Weights of a small GPT-style language model, trained from scratch on English Wikipedia.
Size: 9 layers, MLP 256 SwiGLU.
Architecture: RMSNorm before each block, rotary positions, tied embeddings.
Each number is 128 + 32 x the weight over its row's rms, rounded and kept within 0 to 255. Layers, rows and columns count from 0. The size above them is the row's rms in percent of the matrix's.

# layer 5 MLP gate, 256x96, rms 0.209, rows 68-134, columns 0-31
size [111 113 106  77  99 104  94  96 108 109  51 104 103 112  82 104 111 103 111  83  93  95 111 122  95  92 105 104 100  89  95 101 119 102 100 100  88  99  92  94  90  92 106 101  96 103  91 115  91  95  93  96 122 109  94  91 109  91 101 105  91  83 107  97 118  90  99]
[[ 92 196 158 105 133 109 129 118 128 151 186 155 112 180  29  99 128 128 147 177 170 144 101 113  84  74 110 141 142 106 158 142]
 [130 167  73 135 127  96 103 104 111 131 200  96 181  66 125 173 140 129 121  82  99 104 138  98 124 141 120 139 176 127 129  86]
 [105 181 168  87 180 121 151  84 154 158 156 157 126 157 179 117 132 134 187 122 152 147 141 132  78 169 156 124 115 220 174 143]
 [140 145 193 126 140 144 144 178 128 103  99 171 138 151  92 160 187 127 117 155 135 141 159 104 137 162  61 131 125 183 144 117]
 [142 145 170 179 111 128 167 117 158 155 143 113  78 145   8 130  77 147 188 143 138 149 180  96 122 112 128 176 149 115 193 109]
 [164 148 163 109 116 119 118 117  78 137 158 196 119 133 112 131 202 155 177 195 140 153 142 138 118 114 159  97 124 187 127 154]
 [148  88 184 142 102 105 189 167  82 142 169 149 138 157 157 131 146  81 156 165 139 190 142 201 146 117 132 108 179 130 157 133]
 [181 110 108 144 147  73 176 123 124  69 189  70  91 152 140 130 121 106 156 123 120 124  86 187  97 131 125 164 138 140 168 137]
 [131 190 183 160 163  76  96 164 156 180 171 129 107 164 189 133 160 144 178 137 138  88  94 141 137 157 133  80 170 118 105 101]
 [ 47 181 153 105  93 183 191 111 111 170 130 177 112  90 159  83 128 150 153 119 190 129 128 152 118 108 103 129 125  77 132 128]
 [125  78  53  46 122 118 141 165 111 112 175 101  88 147 110 125 106 110 122  96  84 152 135 166 172 114 154 155 156 114 124 122]
 [143 145 173 151 156 100  93 162 123 155 154  97  79 141 148 121  94 172 122 138 157  99  90 109  87 149 106 121 150 151 124 141]
 [128  59 120 113 165 121  86 134 113 195 104 130  87 126 205 183 155 165 107 148 195 104  98 170 105 105 124 134 184 125 160 144]
 [121 134 116 217 115 122 136 121 123 147 193 181 145 122 114 142 141 131 165  98 138 114 192 141 122 102 170 137 116 113 132 130]
 [ 55 125  96  91 131 111 132 125 174 142 121 123 120 122  84 140 174 100 120 123 129 135  86 104 115 167  77 153 131  49 118 146]
 [119 163 179 174 111 179  95 100 129 130 148  79 167 140 251 106 185 146 156 155 146  89 129 156 187 119  88 127 203 122  81 111]
 [107  95 132 118 191 118 197 114 151 114 100 156  80 138 156 132 112 136 108 144 119 113 106 107 175 110 145  98 140 141 104 131]
 [129 190 107 153 113 151 141 117 183 178 142 117 106 109  72 136 170 183 205  88 183 128 105 105  71  97 193 145 190 106 124 112]
 [137 164 145 198  94  78 160 146 194 121 102 101 165 128  70 194  73 155 145 142 153 149 100 133 119 152 146 122 118 128 182 159]
 [173 123 120 175 108 139  79 142 169 158 112 121 121  80 123  96 123 105 119 106  67 133 191 113 182 141  88  90 100 124 118 142]
 [186 149 100 138 159 148 116  52 112 167 138 153 122 171  83 136 183 199 119 111  98 109  90 144 108 155 142 139 127 130 144  51]
 [124 138 130 140 205 135 124  84 121 112 173 175 179 146 125 117 131 144  94  89 112  78 105 117 116 139 139 108 112 215 119 130]
 [155 131 146 100 133 139 130 135 150 126 170 135 127 153 145  58 135 133 124 148 158 165 141 162  82 130 161 153 130 100 137 154]
 [144 112  99 118 142 109 128 206 153 162 125 172  96  94 166 124 203 181 119 138 166 155 188 142 129 138 138 153 162 142 124 109]
 [ 81 143 124 180 132 152 151 159 160 136 146  95 155 192 131 121 138 125 115 164 124 136  50 115 137 104 182 155 117 163 146 141]
 [ 97 145 120 154 136 133 134 110 150 101  80 119  84 103 203 152 160 171 136 186 135 130 179  84 139  71  71 139 127 145 183 167]
 [168 164 170 147 124 148 109 160 179  88 137 117 117 145 114 146 143  91 120 137 142 158 183 123 136 106 140 168 106 137 142 160]
 [ 67 116 158 132 148 119 150  73 155  75 147 102  90  74 149 131 134 115 107 146 109  72 104  53 146  83 116 112 183 108 175 143]
 [162 123 108 110 174 170 119 104 128 129 166 105  89 115  77 124 148  99 137 119 137  97  79 133 114 128 135  99 175 121 169 139]
 [133 184 127 104  89 121  98 100  97 159 104 159  68 101  92 155 120 139 148  80 215 160 132 146 114  62 125 101 112 170 127 133]
 [159  88 148 139 137 160  95  66 165 104 123  87  73 149 142 184 199 179 126 134 112 119  97 145  94  70 116  88 145  91 124 142]
 [112 151 138 132 176  90 103  74 140 104 153  35 108  79 110 162 123 174 117 200 112 174 113  97  96 122  81 167 157 132 104 108]
 [158 111 168 124 163 152 131  88 139 142 145 161 122 112 147 121 130 157  57 186 101 138 143 109  59 136  69 169 159 110 135 150]
 [127 125 158 118 127 166 119 179 165 152 170 152  93 148 119 146 108 181 152 138 178 182  96 134  98 138  76 175 124 121 148  97]
 [153 121 107 164  97  88 148 142 136 111  65 144 103 148 129 162 129 159 107 130 107 180 129 103 156 130  66 191 148 112 147 104]
 [173 140 143 114 167 140 148 104 149 169 148 157  87 127 123 152 140 101 157 117 145 157 172 117  80  79 163 115 140  92 133 150]
 [151 106 129 130 154 144 139  75 125 155 215 142 155  73 137 161 141 115 136 123 102  76 164  72 106 204  96 152  80 108  74 130]
 [126 134 183  70  67 165 124 126 163 142 105 112 137 129  76  99 126 100 119 132 114 143 170 188 110 180 159 113 115 136 134 133]
 [106 153 156 124 116 156 140 185 155  55 175 140 140 109 121 160 158 108 152 171 134 156 176 137  79  95 134 115  90 141  87 161]
 [170 114 145  59 173  84 174  80 125 107 159 198 134 104 172  76 101 150 177 138 200 140  99 104  98 112  83  90 124 157 138 206]
 [108 153 110  94 134 127 134  95 114 115 113 153  50 127 127 103 196 179 148 171 174 147 172  85 141 117 157 132 143 172 152 149]
 [162 117 121 138 113 159 133 142 113 156 152  73 137 191  82 117 111 140 106 146  92 106 116 169  79 112 132 105  73 110 114 146]
 [126 166 105  82 113 120 139 143  70 186 155 180 161 120 162  12 119 160 131  92 124 161 125 147 128 150  86 130 129 120  70  78]
 [169 132 130 101 123 135  98  58 111 170 117  37 139  40 178 167 151 163 125 133 140 184 145 115 138  95 116 134 118 113 146 129]
 [158 155 121 146 161 107 160  58 161 124 134  89 185  80 124 121 162 120 163 151 144 171 115  80 126 143 106 168 176 118 157 107]
 [191 136 132 182 156  99 174 121 143 114 128 118 107 111 116 142 162 162 100 188 132 180 154 157  80 180 119 170 144 141 166 103]
 [138 119 129 102 135 120 129 175 118 217 193  87  93 128 101 148 107 156 160 109 140 108 108 141 141  79 114 189 118 121  99 100]
 [152 135 140 146 159 210 173 170  92 168 153 161 174  96  88 102 118 160  84  99 159 104  66  97  90 127 147 134  81 162 143 118]
 [ 64 104 131  86 126 131 140  84 133  72  87 120  99  70  99 151 131  63 144 123 138 163 110 174 121 185 138 130  77 100  83 116]
 [213 141 122 144 167 150 159 116 140 116 140 150 126 169 190  54 132 184 120 147  90 125 142 156  63 130  97 128 116 148 182 148]
 [143 127 135 139 144 138 139 147 129 170 117 101 105 130 129 148  86 145 138 132 180 143 134 123  56 116 112 110 156 149  50 152]
 [139 143 128 175 103 121 199 145 132 139 152 145 119  93 173 148 146 134  78 183 101 107 109 141 141  83  68 120 160 129 156 152]
 [ 94 134 119 134 146  88 182 109 217 161 145 135 113  50 187 139  95 129 138 139 116 149 141 100 155 134 157 143 196 136  97 143]
 [122 131  85 115 107 101 145 147 106 120 122 146 139  53 112 145 177 153  89 145 148 125 176 141 158 142 139 130 149 131 157  89]
 [163 150  94 141  45 147 136  97  93 115 150 136 110  72 133 159 121 116 161 125 104  85 145 175 158  94 172 141 112 163 208 180]
 [124 116  81 143 147 121  99 163 130 148 109 131  67  69 130 165 183 155 140 161 133  89 136 148 134  97  89 169 128 105 186  82]
 [128 148 191 167 124 117  95 102 183 165 155 143 113  74 127 140 131 132 104 179 156 147  74 131 143 127  90  91 160 154 146 134]
 [154 143  77 127 209 175  80 113 102 148 168 126 144 175 154 217  69 130 113 159 164 151  96 130 105 163 141  92 168 120 125 156]
 [117  70 119  43 141 107 139 101 152 161 125 112 105  36 120  93 155 155  93 182 153 138 128 169 110 122 134 145 136 160 118 169]
 [ 90 198 115 118 140  88 176 179 173 153 130  73 161 106 160 123 132 107 142 104 153 158 147 204  61 157  91  91 154 105  81 145]
 [150 157 131 143 150 138 124 140 165 146 107  73 169 139 131  84 137 113  98 109 183  86  87  89 104 176 141  96 126 149 151 160]
 [104 149 148 167 155 125 120  76 182 166 173  89 105 137 151 109 122 101 109 104 126 139 163  86 139  38 177 131 108  64 149 156]
 [137 170  91 130  76 136 108 108  68 149 149 179 157 146 141 125 146 134 148  84 134 136 139 125 102 165 140 182 109 164 140 158]
 [111 128 125 183  97 164 170 140 121 127 109 154  70 153 160 155  99 158 125 177 108  99 132 104  93  59 109  68 123 127 142 147]
 [148 114  87 156 177 121  90 151  88 158 159 133  78 144 123 156 190 126 172 131 133 183 107 161  80 109  80  92 184 193 117 112]
 [153 141 137  98 155 143 127 177 103 135 176 158 116 122 179  90 139 116  96 103 185 146 159 136 108 106 118 142 153 145 157 186]
 [160 115 128 141 165 113 102 149 125  95 141  77  79 157 135 140 154 135  83  51 129 130 116 106 128  91 104  90 206 111 139 180]]
# layer 5 MLP up, 256x96, rms 0.22, rows 68-134, columns 0-31
size [ 97 107 109  72 101 103 101 104 106 100  49 108 102 108  90 112 111 101 107  90 103  95 106 112 105  91 101 101 100  89 105 110 117 105 108 105  87 101  92  83  84  94 105 102 100 106  96  96  91 104 106  99 113 108  90  89 108  85  92  96 105  91  98 103 123  98 107]
[[ 72  97  98  80 116 117 137  79 117 110  79 124 116 129 140 161 110 123 118  65  92 125 149 167 100 157 188 115  57 117 116 108]
 [123  92 105 134 145 114 129 117 136 148 197 187 154 181 154 117 109  78 181 127 168 130 141 191  89 136 138 162 102  81  99 117]
 [162 150 140 127 172 127 167 136 162 123  96 109 152 145  98 108  87 131 151  95 120 116 163 158  74 118 109 107  66 100 137 141]
 [145 184 155 122 117  67 133 150 147 129 166 143 150 163 122  77 180  95 130 157 137 169 165  92 107 156 116 135 104 167 151 149]
 [184 141 124 146 115 146 102  88  79 126  97 140 107 109 215 162 191 124  83 137 123 162  92 128 142 149 133 162 163 128  91 107]
 [116 175 117 108  93 140 125 122 168  92  93 139 116 124 122 107  44 157 125 131 129 126 107 129 103 115 164 171 135  80 144  89]
 [183  77 107  58 121  84 137 139 112 160  81 115 142  96 123 145 123  69 172 195 111 118  80 180 149 132 154 176 136 179 141 126]
 [139  94 221 123 118 107 106 169 168  62 131 166 123  58 145 179 113 196 146  94 107 121 139  98 142 128 135 184  97 143 153 199]
 [120 129 152 117 124 105 109 129 129 181 154 107 164  84 155 151 110 122  64 159 133 113 114 109 168 157 176  85 116 151  78 119]
 [ 89  64 191 117 154 174 169 129 130 182 103 158 127 125 166 145 186 111 103  96 107  88 106 123 163 124  83  86 106  88 164 128]
 [ 99 157 183 195 108 115 122  85  87 118  85 125 128 107  88 122 137 140 154 188 115 108 126 103  37 116 124 126  81 115  94 135]
 [139 139  98 145 122 135 144 145 118 112  92 160 161 122 121  84 150  84  58 156  91 154 144 141 131  76  91  50  95 105 144 134]
 [141  76 153 110 109 198 135 136 163 140  88 125  98  72 118  82 162 151  79 156 139  78  69  95  86 173 111 166  99  85 115 143]
 [162  98 142  94  77 122  98 146 151 111 107 123  89 108 165 107 153 143 177 133 165  64 189 105 145 128  78 150 170 115 157 111]
 [110 171  64 177 103 131 169 152 150 140 181 175 125 129 110  92 112 118 163 103  75 121 144 137 184  80  83 141 127 167 124 105]
 [144 126 128 151  99  99  89  95 136  60 106 100 118 159 121 111 150 111 102 162 181 152  97 136 152 116  81 160 147 179 117  89]
 [106 150 121 120  86  65 114  78 109 132 170  90  61 176 120 144 133 135 117 106 111 143 138 195 156 190 103  68 157 186 161 186]
 [129  86 183 125 135 114  72  54  73  95  87 128 128 133 171 145  98 118  79 103  86 154 137  93 126 127 163  81 137 143 169 204]
 [156 140  89  88 166 174  83 164  73  82  92 145 181 137 182 105 165 146 154 124 161 131 150 103 151 110 164 131 116  72  72  65]
 [179 100  96 138 118  99 140 163 145 117 141 120  94  94  84 149  61 111  96 147 149 117 137 120 137 103  88 114 147 154 147 178]
 [188 132 154 122 197 133 132  65 100 141 171 144  98 156 117 105 155 135 101 119 134  72 128  63 111 165 153 116 118 128 129  48]
 [159 112 114 158 101 117 113 114 144 147 137 104  73 198 118 101  73 161 109 148 119 150 110  83  83 168 129  94 121 114 128 188]
 [161 129  86  84 135 162 148  47 185  78 193 147  93 138 113  88 108 132 140 106 121 153 116 119  56 121 189 164 142 133 133 140]
 [ 95  96 139 158 138 139 178  68 119 140  94  82 132 156 126  91 100 112  63  93 100  45 134  96 113 142 170 101 107 154 116 129]
 [131 150 129 111 145  59  90  78 148 129 164 163 137 138 116 173 184 107 126  98 177 155  88 109 104  94 173 158 130 112 105 126]
 [120 122 155 193 151 113 132 124  98 156  80 103 127  57 160 120 141 135 126 115 125 139 142 170 120 176 148 149  32 105 150 136]
 [119 117  90 153 120 114  83  97 211 128  39  89 126 135 127 129 149 143 111  78 124 147 145 139 103 110 169 142 152 111 168 163]
 [ 66  57 139 173  97 120 124 204  96 163 145 138 139 127 153 142 160 118 199 162 123 124 155  98 120 135 135 100 167  94 126  90]
 [183 109 110  98 100 134 138 160  90 183 119 164 158  84  70 112 153 115 110 147 140 168  44 117 127  90 102 107 123 135 127 106]
 [ 98 129 148 147 148  97 134 144 111 179 150 126 151  96  94 103 158 143  77 152 197 143 184 180 109 119 126 214 168 109 153  87]
 [160 129 181 157 132  93 155 126 148 151  66 165 101  99 159 104 141 150 129 104 113  89  85 107 146  79 143  82 197 168 140 155]
 [110 147 134 151 147  98 162  85 124 127 197 106 114 123  84 143 127 153  85 105 106 196 134 151 184 197 136 162 124 154 125 127]
 [ 80 184 150 157 136 139 171 162 163 109 150 171 178 172 137  75 153  77 110 149  99 145 160  71 139 188 163 111 155 117 105 165]
 [ 94  88 137 127 165  69 121 198 160 101 111 112 140 143 139 110 116 112 154 111 100 126 123 172  84  56 180 126 115  92 113 121]
 [109 161 121 134 136 159 187 158 151 101 143 140 145 104 199 134 167 113 156 201  76 134 144 145 117 135 109 117 182 205 132 172]
 [168  91 104 174  75 173 127 148 119  98 151  98 119 134 169 134 128 139  80 154  81  99 161 143 160 101 129 132 121 134 110 121]
 [137 113  96 178 131 142 106 144  92 171 129  90 119  97 145 125 105 150  98 137 136  76 187 107 119 121 114 118  23 118 108 117]
 [177 115 208 174 208 160 130 129 137 178 127 105 117 138 134  94 149 201 129 129 137  98 118  96  98  99 110 114 188 103  64 117]
 [100 124  82  47 128 118  93 107  59 194 114 114  74 175 144 153 141 158 123 128  74  73 162 138 116 175 149  92 159  81 166 141]
 [ 95 178 140 158  92 178  91 140 170 192 117 156 106 142  90 144 127 138 132 116  77 121 166 154 166  90 204 131  76 107 126  48]
 [180 118 134  97 143 189 173 139  93 123 139 151 144 169  83 109  84 149 142  99 138  82 124 130 112  92 118 160  52 151 135  66]
 [102 122  86 132 160 105 138 133 128 117 145  29  68 108  91  93 115 161  79 134 100 147  82 108 130 140  91  91 110 124 135 163]
 [142  75 121  54 136  82  95 114 134 155 170 187 114  54 157 134 102 188 118  91 166 137 106 105 167  93 124 144 151  91 118 201]
 [100 124 132 104 168 156 107 162 114 158 115 139  97  94 161 165 135 166 138  93 148 113 120  94 135 151  79  78  88 185 127  94]
 [122 182 201 168 101 104 150 135 138 140 130 138 152 144 142 105 141 105  88 179 151 133 132 163 118 148  75 157 142 137 169 131]
 [ 32 136  51 182  87 132  98 126 105  67 132 188 153  77 164 105 140 135 141  81 122 109 119  84 143 119 100 109 154 110 129 143]
 [ 95 116 130  94  52 123  97 186 105 181 162 136 109 119 117 108 113 155 133  92 128  97 130 102 185 121 161  96  72 143 160 121]
 [ 81 141 139 118  93  75 133 203 129 124 136 144  88 181 188 127 112 103 168 145 111 148 119 186 140 126 134 137 112 100 148  44]
 [155 107 110  94 120 171 113  97  71  79 106 149  93 106 128 146 138  98 106 175  67 158 140 170 175 171 147  82 115 121 162 160]
 [ 91 123 122 157 136 143 159 126 128 170 162  66 139 106 190 121 100 165 140 136  84 146 107 141  82 156  59 115 116 119 121 117]
 [135 109 157  50 114 178  74 129 132  59  97 122 114  96  76 195 160 129 147 129 109  92 104 109 147 194 161  99 110 104 180 147]
 [112 165 155 113 155  95 121 153 167 116 155 113 146 136 140 136  67 133 123 110 115 106 102  88 114  74 158 120 113  69 102  97]
 [123 150 126 147 108 154 171 115 145 113 148 193  59 145 105 123 142 145 145 207 106  97 150 108 135  90 191 154 181 135 113 165]
 [123 116  83 135 125 114 156 115  69 113 141 154  98  76 143 116 150 134 152 120 176 119  67 206 123 175 157 148 129 125 168  87]
 [ 75  86 107 115 148 170 145 116 134 168  47 100 151 100 120 101 136 142 126 140  93 125 120 115 197 161 152 135 100 102 132 116]
 [115 164 163 134 164 103 140  67 136 143 137 114  94 191  72 144  97 139 135  73 183 173 138 162 156  65 180 147 148 103 194 141]
 [108 186  77 135 149  90 133 113 136 167 100 149 144 118  80 115 163 112 167 133 161 108 194 176 180 188  89 162 108 155  88 139]
 [143 128  97 182  88 172 114 129 130 203 103 125 117 126 160 104 147  97 202 193 124 127 166 172 138 113  92 110 122 176 172 140]
 [155  43 141  97 208 108 113 111 146 128 133 119 150  41  95  92 118 133  96 146 145 120 158 125 147  67 118 136 146 129 132 141]
 [112 126  49 146 120 141 137 128 150 151 142 136 111 196  76 109 123 144 140 127 113 136 104 114 163  99 142  89 109 177 193 134]
 [161 109 128 149 132 149 134 166 133 140 126 158 104 126 169 172 157  87 139 149  96  90 201 162 131 152 159  99 147  80 107 137]
 [137  82 114 139 105 158 123 203  79 122 114 142 104 122 106 162 123  91  95 165 134 151 115 108 126 120 128 119 125  76 128 170]
 [102 132 168 131 117 189 114 165 138 137 138 124  56 165 147  86 137 131 159 143  84 123 126  81 169 193 157 133 193 139 106 155]
 [ 90  89 160 105 164  67 105  88 151  81 174 134 114 161 103 130 163 114 141  89 128 114 142 183 169 137  94 193 135 158 129 146]
 [123 100 102 130 111  99 186 121 138  86 165  88 116 144 160 108  91  69 113 142  90 127 130  84 155 189 160 131  77 110 123 159]
 [140 158 121  89 113 109 145 153 173 132  90 117 151 175 136 103 130 157  84  90 157  70 121 145  50 135 142  83 153 108 117 141]
 [137 118 121 135  73 170 147 120 140 171 133 189 137 142 139  95 178  84 176 147 147 123 160 122  65 139 131 132 115 129 122  83]]
# layer 5 MLP down (transposed), 256x96, rms 0.213, rows 68-133, columns 0-31
size [122 108 107  84 103  95 100 103 105 126  52 100 107 108  89 112 113 110 113  83  93  88 109 117  97  91  88 107 100 100 107 108 117 105  97 107  93  94  82  90  94  88 100 101  98 102  91 112  98 106  91  99 119 113  93  86 101  87 104  99  86  86 104 106 115  88]
[[150 154 140 170 146 129 140 135 135 145 150 116 134  26 255 124 149 131 101 135 156 132 118 127  88  94 105 164  90 104  34 112]
 [137 145 131  55 234 129 148 150 109 162 106 144  97 157 146 113 147 155 147 103 148 159 129 150  97 127 128 151 140 191  53 162]
 [103  78  86  88 101 144 140 123 138 105 144 124  94 186  54  99 150 150 158  96 135  93 120 105 194 131 125 139 129 101 173 163]
 [109 159 117 137 125 107  77 129 118 159 177 134  93 201  90 119 110 113  95 117 142 153  83 124  96  48 130 113 144 155 128 135]
 [132 109 102 132 119 154 102 153 144 110  82 146 150  57 255 102  64 141 142 109 170 120 165 112 160 118 111 144 114 145  30  95]
 [158 146  96 131 130 146 130 112 172 105  95 174 142 181 147 115  77 166  75 164 121 165  93 135 217 146 162  97 110 158  86 138]
 [147 169 155 188 148 110  89 143  77 133 129 175 180  77 154 166 112 100 126 105 161 130  95 115 147 163 132  96 160 154  99 144]
 [101 123 154 165 105 119 125 103  80 169 113 101  99 217  85 115 115 142 123 188  98 143 160 120 132 174 183 151  82 122 175 114]
 [132  93 187 169 146 126  94 114 163 137 110 138 156  86 165 168 124 141  98 128 122  72  95 158 121 162 110 100 117 177  79 120]
 [122 107 142  97  99 122  95 148  92 195 118 126  79 192 123 148 159 105 179 186 118 131 132 103 176 149 124 166 111  95 190 162]
 [148 126 110  63  96 202 150 185 134 117 190 126 121 160 164 106 140 114 131  78  80 110 119  96 152 142 172 114 102 143 207 178]
 [ 92 169 106  88 134 165 104  98 185  60  84 145 111  56 160  80 165 142 123 103 140 146 133 188 112 126 110  86 118 113  88 127]
 [135 115 159 111 121 149 113 104 123 127 140 135 124 122 150  64  96 149 167 181 185 158  53 128 191 185 158 164  79  99 169 129]
 [147 154 120 113  76 135 159 112 172  78 181  89 136 106 112 120 122  79 143  89 133 130 177 139  81 139  51 196 143 118 155 107]
 [142  96 138  72 133 144 135 112 151 139 148  70 146 128  98 167 125 138 126 142 145 126 141 168 156  90 184 136 145  55 139 145]
 [122  67 140 178 103 142 137  91 121  84 119  53 129  98 161  70 133 100 199 157  99 168 125 151 201 128 161 129  89 170 143 204]
 [135 161 135  87 139 140 135 124  63 146 151 105 124 167 141 134 117 152 138 133 160 128 193 141 135 127 158 145 115 108 165 153]
 [134  99  66 120  97 129 110 141 125 131 110 115 105 111 255 110 143 132 172 100 141 129 119 145  46  87 134  70 111 145 114  64]
 [137 113 148 155 135 119 150 122 118 116  73 150 207  88 189 136 111  82  92 166  95 168 157 154  78 129 166 141 143 159 108  88]
 [ 98 171 117 119 106 115 140 130 127 104 100 114 155 103 166  99 126 116 130 137 151 102 123 160  82 114 149 122  89  85   0 139]
 [101 141 115 132  94  95 114 165 110  58  97 172 117 142 160  96 103 103 131 103 151 141 180  95  72 153 125  93 152 147 167 155]
 [150 149 121 148  88 131 160  98  87  37  92 112 160 192 137 130 111 148 131 132 114 114 145 141 139  84 109 147 119 113 137 157]
 [155 125 132 115 103 103  38 144 134 157 128 167 132 147  90 158 138  63 175 153 123 100 162  24  64 121  80 109 131 126 122 158]
 [ 94  74 116  72  84 180  83 139 120 158  86  90  89  95 181 125  96 123 168 119 163 155 192 114 120 118 147 124 189 156 126 125]
 [107 112 156 128  90  80  51 118 131 120 195 195 117 108  76 125 123 150 142 142 123 141 123 113 115 183 168 114 122 159  65  77]
 [148  98 142 129 139 178 135  73 129 166 115 126 130  82 116 174  81  76  99 130 128  94 139 100 167 130  58 163 118 173 176 168]
 [185 117 172 166 126 155 148 127 193 101 153 133  79  97 121 197 118 108 166 128  70 159 102 154 163 147 155 153 113 101 204 196]
 [137 118 139  80 190  93 117 108 138 100 115  92 140  85 109  99 149 101  72  95 121 115  59 126 121  96 127 181 205 128  97  57]
 [134 130 148  79  49 104 131 108 117 118 154 151 123 130 160 105 145 122 154 111 181  68 149 114 138 107 116 114 163 122 126 169]
 [179 109 132  63 132 210 146 113 162 126 104 150  98 138  14 149 106 144 118  64 148 128  99 104 151 121 128 153 107  82 106  89]
 [ 88  81 188 121  79 159 114 120 100 110  57 136  96 160 160 131 128 161 110  62  99 119  69 157 118 112  96  97 141 136 143 168]
 [103 147 107 172 105 147 122 139 161  62 158 126 124  10  92  65  97 114 158 101 126 169 145 157 176 177 107 158 107 145  96 119]
 [117 188 124 149 141 156 152 125  63 149  76  75 145 147  83  84 117 146 128 193  96 106 127 110 164 103 147 103 127 107  55  84]
 [172 102 146  83 124 120 120 112 122  72 151 153 161  87 127 133 173 112 152 134  65 180 178 102 144 131 113 111  28 128 140  90]
 [145 117 101 105 132  94 119 125  86 124  99 119 153 201 102 146 177 106 113 107 122 173 121 109 143 180 139 122  67  99  18 113]
 [112 170 125 131 115 101  87 120 106 124  94 127 113 122 158 139 148  94 116  86 147  53 147 170  82 166 141  90 158 119  36 118]
 [ 89 134 149  72 155  91 138  83 115 143  65 109 135  71  85 143 110  74 124 168 132  79  64  99 121 151 148 156 140  91  79 127]
 [110 135  89 113  65 127 189  96 107 141 123 163 109 127  86 122 132  86 192 105 141 132 121 200  81 186  84 170  96  98  62 106]
 [153 126 121 169 117  97 176 104 108 125  81 118 154 169  80 104 158 123  86 130 169 169  99 137  92 150 164 148  90 176 126  96]
 [101 144 146 103 135 203 106 110 152 152 135 109 149  50 186 124 161 127 179 138 122 121 175 210  90 154 122  98 110 138 193 108]
 [133  79 147  94 148 119 132 128 181  99  88 128 151  57 139  86 163 168 125 130 128  83 111 106 144 106 116 119 106 102  98 139]
 [133 149 136 174  91 144 130 167  51 184 153  92 107 133 120 100 129 127  93 107 116  98  91 170 127 101 192 113  69  92 111 129]
 [ 85 146 206  99 149 155  87 162 145  98 119 187 185 184  88 134 139 118 176 190 104 105 128 150 133 168 160 210 136 136 142 121]
 [127 156 173 140 112  74 127  86 127 141 167  93 155 180 149 133 136  96  88 135 158 126 130 129  92 129  96  98 100  94 200  79]
 [133 150 113 144 139 146 194 125 119 132  97 131 117  88  82 113  90 119  85 122 120 129 164 242 111  72 165 125 152  81 119  67]
 [115 112 127 129 170  93 122 140 141 117 165  67 144 110 155 115 109 117 102 125  75 139 130 129 171 159 129 170 125  91 193 111]
 [171  89 146 156 152 164 136 128  99 149 133 122  74 197  96  81 141 143 176 169 113 156  27 136 146 108  41 145 137 147 127 212]
 [ 98  84  95 147  95 114 163 116 141  77 127 130  99 145 175 140  92 182 140  99 190 183 147 105 140  68 168  88 105 132  96 101]
 [163 125  99 140 154 138 160 120 129  81 130 148 167 154 193 174 122 148 185 164 130 124 127 155 146 128 119 122 124 151 252  80]
 [161  87 139 135 119 144 127 117 151 154  65 136 107 198 143 160 139  95 123 127 138 129 154 125  92 124 138 145  50 167 113 112]
 [134 154 112 211 142  90 158 160 140 173 160 138 129 154  89 123 103 156 129 158 153 142 148 109 117  52  85 176 191 163  28 155]
 [173 134 158 152 122  87  87 129 101 210 130  97  64 122 112 116 156 137 139 175  49 123 176 128 153 183 103 166  73 102 205 149]
 [126  92 118 147 152 167 122 100 128 139 165 143 113 136 115 118  74 158  44 125 116  89 109 127  91  77  92  74 167 170 142  94]
 [184 100 201 168 180 112 164 121 160 174 113 165 182 131  16  71 133 127 134 130 121 139 110 150 111 114  95 168 175 123 128 141]
 [145 100 124 130 147 101  91 119  84 103 145 112 145 191 129  95 131 176 147 175 129 139  96 139 169 131 105  90 145 198 132  91]
 [115 114 133  79 121 143  78 151 130 112 113 122  99 141 115 179  97 120 133 116 133  91 108 110 124 169  79 115 168 162 212 163]
 [136 101 100 109 106 111 182 150 134  69  86 165 125 103  98 169 118 157 153 136 120 156 154 125 184 113 133 185  95 126  65 155]
 [151 143 189 109 148  94  64 159 125 102 119 130 141  97  86  96 101 147  93 131 167 168 142 152 155 121 184 129 119 130 148 202]
 [109 110 114 151  89  61  90 164 109 147 162 113 126 128  70  99 156 161 183 117 140 142 105 113 143 141 137 147 136 128 116 155]
 [102 178 130 120 166 131 171 131 195  66 104  29 171  86 125 110  95 145 162  45 166 139 149 173 112 150  89 124  96 138 113 156]
 [ 68 138 184 110 129 116 157 111  61 103  82 136 124  73 121 103 139  93 113 129 206 160  94 102 147 170  78 154 127 141 156 135]
 [137  73 109 170 156  96 147 117 137 113  97 165  55 156 124 113 147 170 124 112 135 158 126 168 115 158 203 115 140 129 138 188]
 [126 106 123 151 138 130 169  96 172 174 145 157 131 164 102 136 144 121 174 122  66 122 113 131 155 165 129 127 186 149 215 131]
 [ 63 124 109 161 149 131 145 169 105 147 149 100 144 170 136  82 220 121 152 125 147 174 141 156  70 155 107 129 128 101  67 114]
 [137 116 166 162 130 125 145 179 202  61 138 165 134 135 108 157 124 155 162  98 146 134 121 152 139 125 155 175  80 138 124 112]
 [124 142 134 118 152 194 123 123 105 123 180  93  84 108 137  92 160 165 112  78 147  87 130 143 116 148 109 211 179  99 143 177]]